Weights of a small transformer language model: rotary positions, untied embeddings.
Each number is 128 + 32 x the weight over its row's rms, rounded and kept within 0 to 255. Layers, rows and columns count from 0. Numbers have three digits each. The size before them is the row's rms in percent of the matrix's.

# k: layer 15 attention key, 160x160, rms 0.0468, rows 77-93, columns 0-79
# q: layer 15 attention query, 160x160, rms 0.0478, rows 78-93, columns 0-79
k77 105:105150136073115108106148134159175151155174140126121113182137145141132072132128095145078151109132107109124131146150169132158117126106133174123088113130147131117087134096156156111150134137117066100133078112145122139131098073086176121078069089
q78 101:111133141104159126107071120122100122101172189175141130131158101181058161147084182114132138195161167125039158140126124108148118172091138130166115132125117082122172157077057121164123111116125111116069100140163133112134096096091102093095081191
k78 100:105144178130087180096116169091133122126147200133146147148116125198105106171123192126135157111093112069026151157149126094131150132113109147221093110122117099145092120123089145097126134114119101103107107121225138100140115089167147103087126164
q79 103:086087155126139162198126143111136119162086171148183144190169112224051146130138122092173133140116103175128085122136100123122135086081103119138131135115128080175129161106175122126154113171094156083129137139125130125080171124092113079084113171
k79 098:105100119119104152157152132088135090108129161153149162134153115220104148109125094124142143102119110160105090132130092126111068077129078083181127130149116151094134133164130063147103097129084143145143137137167076096137094128118102074109136142
q80 089:187129086161142119150117167203194117127089097110120113149118180138139172128160146126132110071168093098105123101101167108108131149109208201047136126143125140099058121129190103147180074161113084085088188134157159134177185144094127118124134154
k80 091:129111111133160087159103158123142149140108064099104156167138132086166168143088120188166162093164053111126057073152183131153114147085142152082163132120107129155155109178113151126151080112071126118121163144114119161106154107116086135137189104
q81 088:159130116120223133106103131179162123139072088132089095106117165092159120140087095119128108089155132109140115116165104128116208148121110132102148108090135087101120169131140164106144146181141144115076144141117100152153151099098144150127120136
k81 088:134194159170162135122138135139235156148122082166099124124134183143125118101060093096131092091146097079132068082143135084120194109133131105093135150163139163116130144113156114116111161146133131104091128125063129164119127128089057134131120087
q82 090:042128159120146064069071050112115123128115127167149132150154139153074189138184106122130112123124124143126114160126178084113150135111099087130100163099120189126127143126072190093147115188118151133119127124105196116051126134150133123126164127
k82 088:093189175083140120146080105060135080149153116141172092077122139174156110142201180083183169089078123172099066189122122094126141111153125081091170191130136197156116158128076133092155089135110168135117078124111123135104115164154125094114095146
q83 101:106070094145137136118147126104174081096119162123137142104138196138101158090117148109188088083125141122085078114154142142103141175123143105129097121091169044152129146169118166085138115170150156066041188116165131150183133076135121141096124099
k83 106:107144083168141154148093143095183095115178149129126127032137153113124177100097137098121166056072079149138080126168096074153146188114104099116126151136120119192112116177134087079103159125108152142087115133106136139118125092134087122159128066
q84 084:129147083148132140119106081143094127145096168145132100161165120133035127180081161164161115127117150136103148207104143071083191142131110124097165188166125114105150101097079150143186117137168116130046133169200166142105186165114071108102096161
k84 086:112174152126086088079107109072114146153138205164092189139129139185139101147080129143110131154164122155091097152115166105165062124119067116170116119132154111157143102060089140170118089145136104136091099179196164120131122109176091112138200145
q85 100:140090136095136135126113106116130155098130156110120143188113098092111157147105160188137133169160170145104105096111139107162105090084170104131088124170149093054141158126124115111134117049090053148154144052108188100154103101046141136107148170
k85 098:164097181082148169150113125122144091146088121073165130175082108111115101123171175132095152164155118121139091149107158134158112136082164146145133174135135093055143186124156104117133162126113077167134144102190157137146136134135174099115106162
q86 097:129102108144101138132109083134158150110125110120153118141092107089103176141051089135088117174179151220138099179156122120112177124140140065213103145120121130107128154109115096145139128147126087124065119101100137145112084169071157173121191140
k86 100:128169137210149115132083076164181122166115146092155077184124125122106076126111111151118141130085142217098093192100111130145169118115155165175108121134138105099087188167110125093174119159106115099079071102080131129080118176124120150093080169
q87 092:096158164160072099082110132071174115169108166142073120155122144127132136133136119115105144171113170068121114103172090100112104130184075110137146096126180179178162055105114106120095135120118165183147119134163089099148110123157189069175189131
k87 091:152107101145155116136167099074127103143061189145109113140138163142123104122172145117113111139075144154140169152113065131110111130155134122089189122103160129147146126172099118123143064098061152116102127130146131142124068134130185090154178109
q88 091:121134125130120167196099121082144114147167161149179106131138146100076112126139068117149155147140134105126122167198119074124099094125125089199109110150135071145162149152120113175158099147094065121060122158163168109114123155097076118129109098
k88 088:118100083162055118097117153135141131131099175129111136128116137187122076097107152157124146109157132128144119148156062112155036116150114144205103110158137101162151146141113139142148125156094109121121138186157141144139117076181067106122125139
q89 101:082156131137079050139092154142089066042136099099118161170087130131126146109126151134110112133097120168155134136144173162116166110051119133155086184157134146172183110135088130090117168124174117169156131120073159088095105137107134083177135181
k89 103:075180191159127130178098089103115076069168132122166143173078164127082146138203179085112139127064131164112151130157134095129150074070159096136124149077104095100129158157118166150096121162165168138146169087073139096116115124120139106145125141
q90 101:138107094126132165124109190110146102097197124143164108097100111100171132185162131103120154110090140127069130153138106173085111118147098112193150133103102106192095160124128095174075161142125090110096092084142100165180105066156106142085057140
k90 100:096115110153098116143105143173074125096194120165104139088153104114123148164124137150122173116108082055156181176170087131103163121136080165175135150145127097191131107185097155139093148125125105072099062136159119134152099056143075171082097126
q91 102:160092123140099139147150165133119115136121078107134136190119072126069190102155099125092133141152133135077129149116156149134128116105188111108118125113146099154150139137150124166147158105048082098181182076075160217132099181054125170140156146
k91 102:104050125161124119122129137176151139144111080079164118194092105107127148177090109166148154081186099179081111130132141146115128085116206148112108114090175108102143169178155101122189130130103139113161191079088137131127186173109150134102167092
q92 094:115138086171112109175089116174121085109096139100105111103126160125148126139058156125178159102085058167129115128114086166139113115086159107167116146096076207195043156074146167109149150128115165070091177135154118110150104092140173127080136108
k92 091:142195099133143101217081162139065109118209103155115136107083079142091193108170130095156115119123086147116161131101156114117141158133112074119133124112131123153067119171143161126143113153115125103080073118134121122169107148115130102124131136
q93 094:110096183070107084081107017159131117146166108175065139162134122118125126118180147084117125154097192136076076180131128118165153140096120110141134177101119162136162125117122113137094085154166129104105161100118106152051084098074119163137143140
k93 095:028080141078136124128117085102154088174150139094192090168114142105130152135175150153186131112089125097102078146109174166080205114109172118128135159088160110106102076154140128106119145120170106164113064097116124105133109176134134119082111130